Each number is 200 + 20 x the weight over its row's rms, rounded and kept within 0 to 999. Layers, rows and columns count from 0. The size before them is the row's rms in percent of the matrix's.

# layer 2 MLP gate, 640x128, rms 0.163, rows 331-339, columns 0-127
102,211,221,204,165,198,213,196,193,209,198,205,200,192,197,207,186,193,214,162,193,202,210,172,217,224,179,174,175,227,219,222,187,196,192,202,210,213,225,166,224,212,211,198,219,181,212,194,197,239,185,205,155,205,182,204,197,206,170,180,228,170,201,217,208,236,153,216,186,243,225,181,218,190,234,212,194,207,245,207,217,241,170,199,192,201,204,193,181,178,197,208,241,203,203,245,230,174,170,211,166,200,220,227,226,197,178,201,188,175,188,209,196,161,200,175,187,204,228,211,180,200,189,213,225,199,207,187,196
100,223,197,199,179,204,180,243,212,217,174,221,194,187,176,197,221,179,202,177,193,178,197,189,192,231,215,222,198,196,180,182,183,178,249,187,202,208,205,208,207,201,207,192,207,176,191,198,173,236,189,188,253,208,217,192,195,172,172,157,232,192,176,231,203,226,192,208,237,208,198,181,192,212,198,188,210,189,167,195,153,194,189,201,177,176,208,162,227,206,201,170,225,180,213,212,197,194,211,214,217,215,208,166,210,211,183,203,184,208,159,234,228,179,197,204,198,204,212,212,175,223,212,231,244,228,193,195,175
098,198,210,217,198,187,199,220,235,227,212,213,198,243,200,188,211,208,217,186,172,203,199,211,202,200,196,189,194,199,209,192,199,217,237,211,222,223,188,184,197,212,234,246,219,234,182,186,206,212,216,180,213,209,208,235,164,194,202,197,249,208,195,143,203,165,203,200,200,217,236,213,196,199,214,185,198,238,211,208,182,187,172,195,185,185,220,189,174,168,194,172,208,181,204,224,194,224,171,190,189,226,199,234,203,227,130,193,186,204,189,200,233,216,161,212,210,179,177,193,197,196,186,203,190,168,199,204,204
091,187,217,215,160,228,200,215,202,190,195,232,212,196,206,180,203,210,187,182,173,196,241,174,214,216,180,205,184,198,197,201,195,246,199,180,229,179,210,226,198,193,253,203,194,233,216,179,174,197,185,183,180,201,179,234,193,189,192,248,206,195,188,180,211,216,216,209,161,205,207,214,262,180,211,216,187,231,178,223,192,199,187,211,190,172,176,166,213,168,222,174,199,173,210,203,201,229,205,207,181,202,178,202,197,171,218,214,177,222,239,162,214,184,219,205,200,201,219,202,199,189,175,202,206,195,206,196,166
099,202,193,194,228,199,173,188,216,184,226,190,180,238,220,193,201,181,204,200,177,210,203,200,221,209,236,213,190,205,207,184,212,229,191,211,206,198,174,179,231,224,194,178,192,200,193,181,207,244,212,217,172,235,223,204,195,194,197,150,210,143,232,206,180,176,184,180,232,224,238,212,170,204,248,198,205,209,207,212,173,155,194,196,223,168,191,218,194,229,181,192,211,188,209,192,201,208,202,215,201,177,215,181,214,197,242,172,196,229,213,185,195,199,172,214,215,215,234,186,210,185,193,194,216,171,180,220,201
100,209,196,207,195,192,161,239,209,233,214,195,193,198,191,176,190,183,177,192,176,217,188,199,226,204,178,216,194,216,200,230,170,230,211,191,176,202,201,178,214,202,196,186,202,225,186,202,205,211,174,202,164,199,152,212,199,204,227,203,211,217,152,184,180,164,176,209,182,173,198,226,207,245,250,209,163,203,166,203,213,231,199,206,217,184,210,195,197,199,157,202,228,206,204,209,193,211,220,195,187,186,227,211,217,198,162,192,181,205,195,173,164,197,181,195,176,238,229,189,207,211,177,223,201,228,182,189,173
102,199,187,236,201,180,187,173,203,171,220,205,196,186,195,221,208,211,219,184,176,203,215,199,184,217,204,196,209,239,185,206,208,199,228,213,218,193,187,211,213,185,235,196,195,194,212,190,241,219,217,205,189,187,181,211,166,204,200,221,214,198,210,222,199,219,156,190,195,193,217,225,186,233,225,208,201,225,247,181,181,184,175,212,209,216,190,180,166,204,201,165,198,184,236,172,251,198,179,180,189,234,201,230,229,236,209,213,194,219,198,179,185,178,165,173,221,234,170,220,227,200,174,230,214,216,188,217,183
095,257,217,226,225,198,207,176,220,201,180,203,211,204,173,226,224,183,195,209,183,194,185,214,176,209,196,182,237,210,184,217,214,200,214,170,217,281,189,209,159,204,183,180,200,227,209,216,176,224,209,194,170,236,189,201,203,215,174,212,214,190,221,216,189,206,196,175,196,184,199,201,218,188,206,193,180,193,194,213,168,227,187,227,209,188,182,188,178,188,186,214,211,172,195,194,186,168,197,168,194,205,229,211,205,236,172,183,219,208,187,186,213,199,224,190,174,215,193,233,191,206,157,205,191,174,181,169,189
093,186,171,189,167,160,195,229,229,211,175,213,216,210,181,200,197,196,232,175,190,189,193,205,211,217,178,224,192,183,213,221,205,228,207,172,197,228,205,179,209,194,180,202,204,189,242,195,190,211,125,217,185,211,250,229,218,217,206,182,181,194,229,180,212,205,193,168,186,187,208,205,177,204,193,198,197,201,219,204,210,193,184,178,188,218,175,186,178,210,174,212,154,184,218,209,180,206,197,236,184,179,195,169,212,205,222,165,200,175,200,197,213,188,171,241,204,192,207,231,216,221,228,224,211,225,195,185,201
# layer 2 MLP up, 640x128, rms 0.161, rows 331-339, columns 0-127
098,216,231,253,190,181,196,228,203,217,155,201,205,198,215,226,207,236,234,167,203,205,213,188,205,193,209,211,211,196,210,176,202,159,152,205,212,191,238,167,229,176,205,237,221,180,195,173,159,233,192,203,162,243,185,182,206,188,206,207,200,209,193,211,189,178,194,200,212,196,209,189,163,189,243,215,209,219,204,197,217,207,187,204,200,203,208,234,214,195,170,186,196,207,188,196,186,178,200,192,213,216,195,185,219,212,198,158,209,180,185,168,163,186,206,181,174,194,202,204,216,192,167,202,203,207,224,202,232
098,199,178,176,178,169,201,180,202,217,200,177,168,215,206,164,216,216,224,199,198,188,187,198,176,194,200,202,236,235,208,190,207,203,181,214,185,224,187,224,213,242,205,165,189,187,212,188,200,190,176,183,198,195,178,193,189,209,211,198,184,197,192,139,203,193,193,182,210,225,195,194,191,205,223,222,206,183,206,231,192,210,186,218,186,219,221,222,180,164,239,160,170,195,180,208,187,196,212,226,206,189,161,174,227,196,225,156,203,176,202,203,189,218,192,224,202,214,157,197,226,191,191,200,250,189,200,163,237
093,185,201,226,168,169,208,196,218,231,194,216,207,212,192,175,189,244,179,206,200,195,180,222,223,194,208,222,191,233,212,175,196,214,206,170,232,220,197,228,212,191,208,187,180,202,224,198,234,194,189,191,198,223,190,226,211,206,190,230,165,199,200,182,236,210,215,221,240,179,195,235,201,213,215,182,202,155,212,216,182,185,216,173,180,167,200,172,207,202,196,209,183,181,208,227,216,187,217,169,234,187,158,233,189,197,205,189,175,208,195,234,207,167,206,179,232,212,181,160,178,201,182,198,189,229,198,178,204
087,169,174,217,206,191,190,164,209,187,209,208,199,202,199,199,211,195,176,174,196,217,210,170,230,228,190,172,193,210,137,189,197,215,229,181,220,198,201,203,215,212,142,211,187,180,214,198,205,224,267,189,205,212,210,223,218,202,228,201,199,194,216,211,174,165,181,194,226,254,225,204,167,218,206,185,229,203,182,207,222,174,217,208,206,198,204,228,197,206,181,216,189,222,224,186,209,171,177,188,203,199,200,181,216,208,194,210,208,214,162,205,207,203,188,209,181,196,151,198,218,194,199,167,229,196,188,219,193
101,184,221,212,199,220,198,167,205,201,208,198,162,189,206,208,221,182,212,228,202,215,202,193,153,222,186,203,171,188,203,179,176,169,178,223,214,189,192,192,179,189,215,187,214,190,230,236,214,218,189,219,178,196,162,208,184,180,208,210,230,230,203,201,141,191,206,204,236,190,205,183,219,153,205,214,206,217,180,188,206,207,169,187,210,207,179,230,210,205,204,195,228,208,158,205,182,165,188,201,204,177,229,202,193,214,234,194,208,194,166,194,213,190,236,173,200,231,206,207,176,200,230,207,180,224,228,159,190
097,191,225,172,164,177,197,222,198,200,226,210,205,183,205,213,187,182,179,216,205,232,167,252,222,238,227,210,207,231,221,246,192,204,195,175,213,220,225,196,188,193,184,198,185,191,184,201,179,200,204,207,186,193,204,209,174,209,202,208,192,229,215,216,197,197,176,184,218,209,163,193,230,168,188,204,191,161,200,205,197,227,182,183,191,210,225,203,222,194,199,196,200,206,166,235,183,178,199,194,199,206,210,186,219,170,186,164,193,215,227,219,185,200,155,183,185,229,180,240,198,204,186,248,206,203,213,163,164
106,187,181,178,201,196,205,179,194,202,207,201,188,211,193,180,242,164,159,228,205,177,184,189,218,213,202,191,197,221,194,208,191,229,184,222,195,197,194,224,187,218,220,201,198,234,179,202,188,207,214,207,181,201,220,197,236,185,216,224,194,200,233,195,198,166,172,213,214,224,194,212,219,164,213,251,190,202,184,207,199,200,128,187,194,193,190,219,216,201,218,196,184,200,193,177,208,263,198,175,164,198,194,195,198,205,192,189,213,197,212,235,215,212,197,209,196,205,172,205,187,214,198,181,242,163,174,184,150
094,193,184,190,193,159,190,207,201,157,226,197,230,199,206,175,184,233,214,197,195,185,183,167,190,191,191,186,205,174,232,176,161,219,166,201,205,191,224,192,194,195,231,225,182,171,194,209,185,195,183,199,197,194,177,213,214,192,225,187,227,217,218,204,195,172,207,188,204,192,220,219,163,186,199,212,191,173,180,168,195,234,231,187,193,249,201,172,221,183,243,197,189,187,202,191,226,215,194,176,196,198,166,197,204,163,203,167,211,222,203,226,184,151,171,217,215,214,191,191,187,191,200,167,187,175,203,235,206
094,139,215,236,224,186,177,197,166,226,205,207,218,174,210,178,214,216,163,206,197,198,189,197,203,197,205,185,188,199,214,185,202,182,171,217,204,204,229,230,234,220,155,199,196,204,173,206,167,181,202,185,196,192,185,210,191,162,211,153,207,231,203,189,200,222,187,191,272,214,207,210,225,182,209,188,211,181,224,184,209,241,180,212,212,204,217,216,185,209,187,210,188,177,199,202,219,224,219,212,172,194,209,194,205,182,219,193,230,204,204,199,177,208,185,199,203,182,230,198,231,174,176,209,216,205,200,184,242
# layer 2 MLP down (transposed), 640x128, rms 0.16, rows 331-338, columns 0-127
096,225,160,201,212,212,206,191,185,204,178,204,211,192,195,209,196,215,221,227,235,204,196,193,189,186,215,178,198,189,193,184,212,191,217,223,216,198,228,176,213,206,231,202,203,209,210,228,203,203,201,210,190,226,187,192,224,200,201,192,180,192,227,189,223,179,223,231,197,186,188,195,201,172,172,185,216,183,217,194,187,218,143,212,142,170,174,191,187,223,190,179,250,195,244,214,179,229,225,211,202,199,183,195,198,227,214,219,250,259,212,211,214,194,210,184,204,214,176,187,171,219,229,196,181,215,215,225,200
096,209,193,218,202,186,214,177,225,183,208,230,218,217,176,215,180,200,195,256,188,196,171,216,219,192,168,205,176,225,161,199,190,195,185,206,187,201,179,198,194,215,202,223,228,197,213,151,235,189,212,211,170,192,202,213,206,216,197,197,228,183,237,229,194,179,183,169,213,214,192,218,198,224,150,205,159,209,193,192,181,170,197,217,196,214,184,183,189,181,207,179,223,178,196,230,190,226,220,193,195,201,213,179,207,232,242,177,168,225,222,198,201,212,204,162,203,220,212,199,233,190,187,193,163,190,198,182,177
094,200,189,177,188,199,201,194,219,216,195,233,179,215,211,185,206,224,221,208,210,185,213,219,165,140,242,195,198,260,202,159,203,224,191,220,209,207,203,166,207,246,198,232,203,212,204,192,175,206,228,182,196,227,220,203,203,195,193,202,221,217,218,197,196,198,188,192,226,195,203,193,191,187,186,176,246,180,238,211,181,182,188,152,223,234,202,215,194,233,216,214,181,193,214,194,214,211,206,224,191,212,201,218,169,211,174,181,206,205,198,220,178,232,214,210,191,179,184,217,202,213,216,212,222,156,199,186,217
092,250,181,197,225,198,176,180,199,220,182,203,188,206,197,185,176,183,206,196,166,190,200,193,181,128,204,200,207,208,214,212,192,196,173,182,208,198,208,257,171,195,210,194,206,182,213,191,184,179,139,202,177,215,199,187,173,181,215,178,198,181,196,178,191,209,206,207,204,199,233,173,203,209,214,226,194,193,191,200,194,203,191,239,199,194,264,227,168,215,183,187,209,182,204,215,167,214,216,204,190,205,202,205,190,201,217,196,218,203,220,200,187,185,212,214,189,194,199,169,213,206,193,227,150,249,226,193,207
101,199,204,163,213,191,179,196,205,189,209,152,234,198,198,170,220,192,207,212,166,180,173,179,194,199,208,216,236,218,195,179,179,215,153,188,220,228,187,184,235,178,224,196,206,192,189,181,174,192,211,195,186,211,157,198,205,172,219,158,232,227,158,184,209,190,194,217,186,220,170,203,199,168,192,201,219,245,215,224,194,196,192,206,162,194,162,172,199,219,204,219,206,191,208,191,212,216,220,234,212,211,185,209,197,207,208,210,180,225,197,184,173,203,189,232,206,205,211,191,199,198,186,229,224,218,203,242,182
097,184,197,206,200,213,222,207,217,179,252,203,195,198,224,210,160,192,191,189,243,191,233,190,202,228,195,190,247,208,180,213,229,203,233,201,217,178,174,200,217,212,148,234,221,178,191,181,239,193,197,195,188,190,192,211,227,158,167,180,181,198,181,158,191,158,190,204,204,189,230,187,190,236,187,205,216,216,203,191,222,183,207,192,212,214,182,243,194,186,237,186,201,204,198,195,199,188,206,172,178,192,218,183,217,200,199,186,197,224,212,219,216,204,207,212,168,180,224,183,208,168,195,203,213,188,234,195,190
101,187,169,217,165,165,197,250,179,220,179,201,178,143,171,213,197,184,177,187,188,210,218,209,174,162,203,188,174,204,184,158,186,189,204,177,208,194,204,203,182,201,177,217,173,203,208,207,221,227,209,171,173,175,198,175,218,195,176,168,203,208,190,223,204,186,190,214,217,207,186,207,220,179,214,178,179,218,174,202,201,168,176,206,191,172,201,205,212,186,218,157,196,217,192,213,183,170,182,199,225,151,197,189,189,223,190,198,177,205,184,222,173,175,186,232,178,208,195,222,219,218,227,187,207,174,186,210,205
099,214,273,194,180,167,210,205,178,225,209,193,185,218,203,215,229,182,208,184,165,205,178,186,201,231,189,194,197,211,206,214,209,199,191,212,212,157,194,196,190,190,203,216,216,216,177,180,187,170,160,193,202,166,215,200,209,224,180,204,181,181,183,199,218,227,204,209,190,198,235,199,168,229,274,216,187,217,202,186,188,199,203,193,227,198,216,202,173,218,202,226,203,203,202,220,194,171,206,243,214,171,197,183,214,209,237,168,193,174,173,221,201,188,183,206,215,187,204,220,206,215,202,203,206,158,197,212,219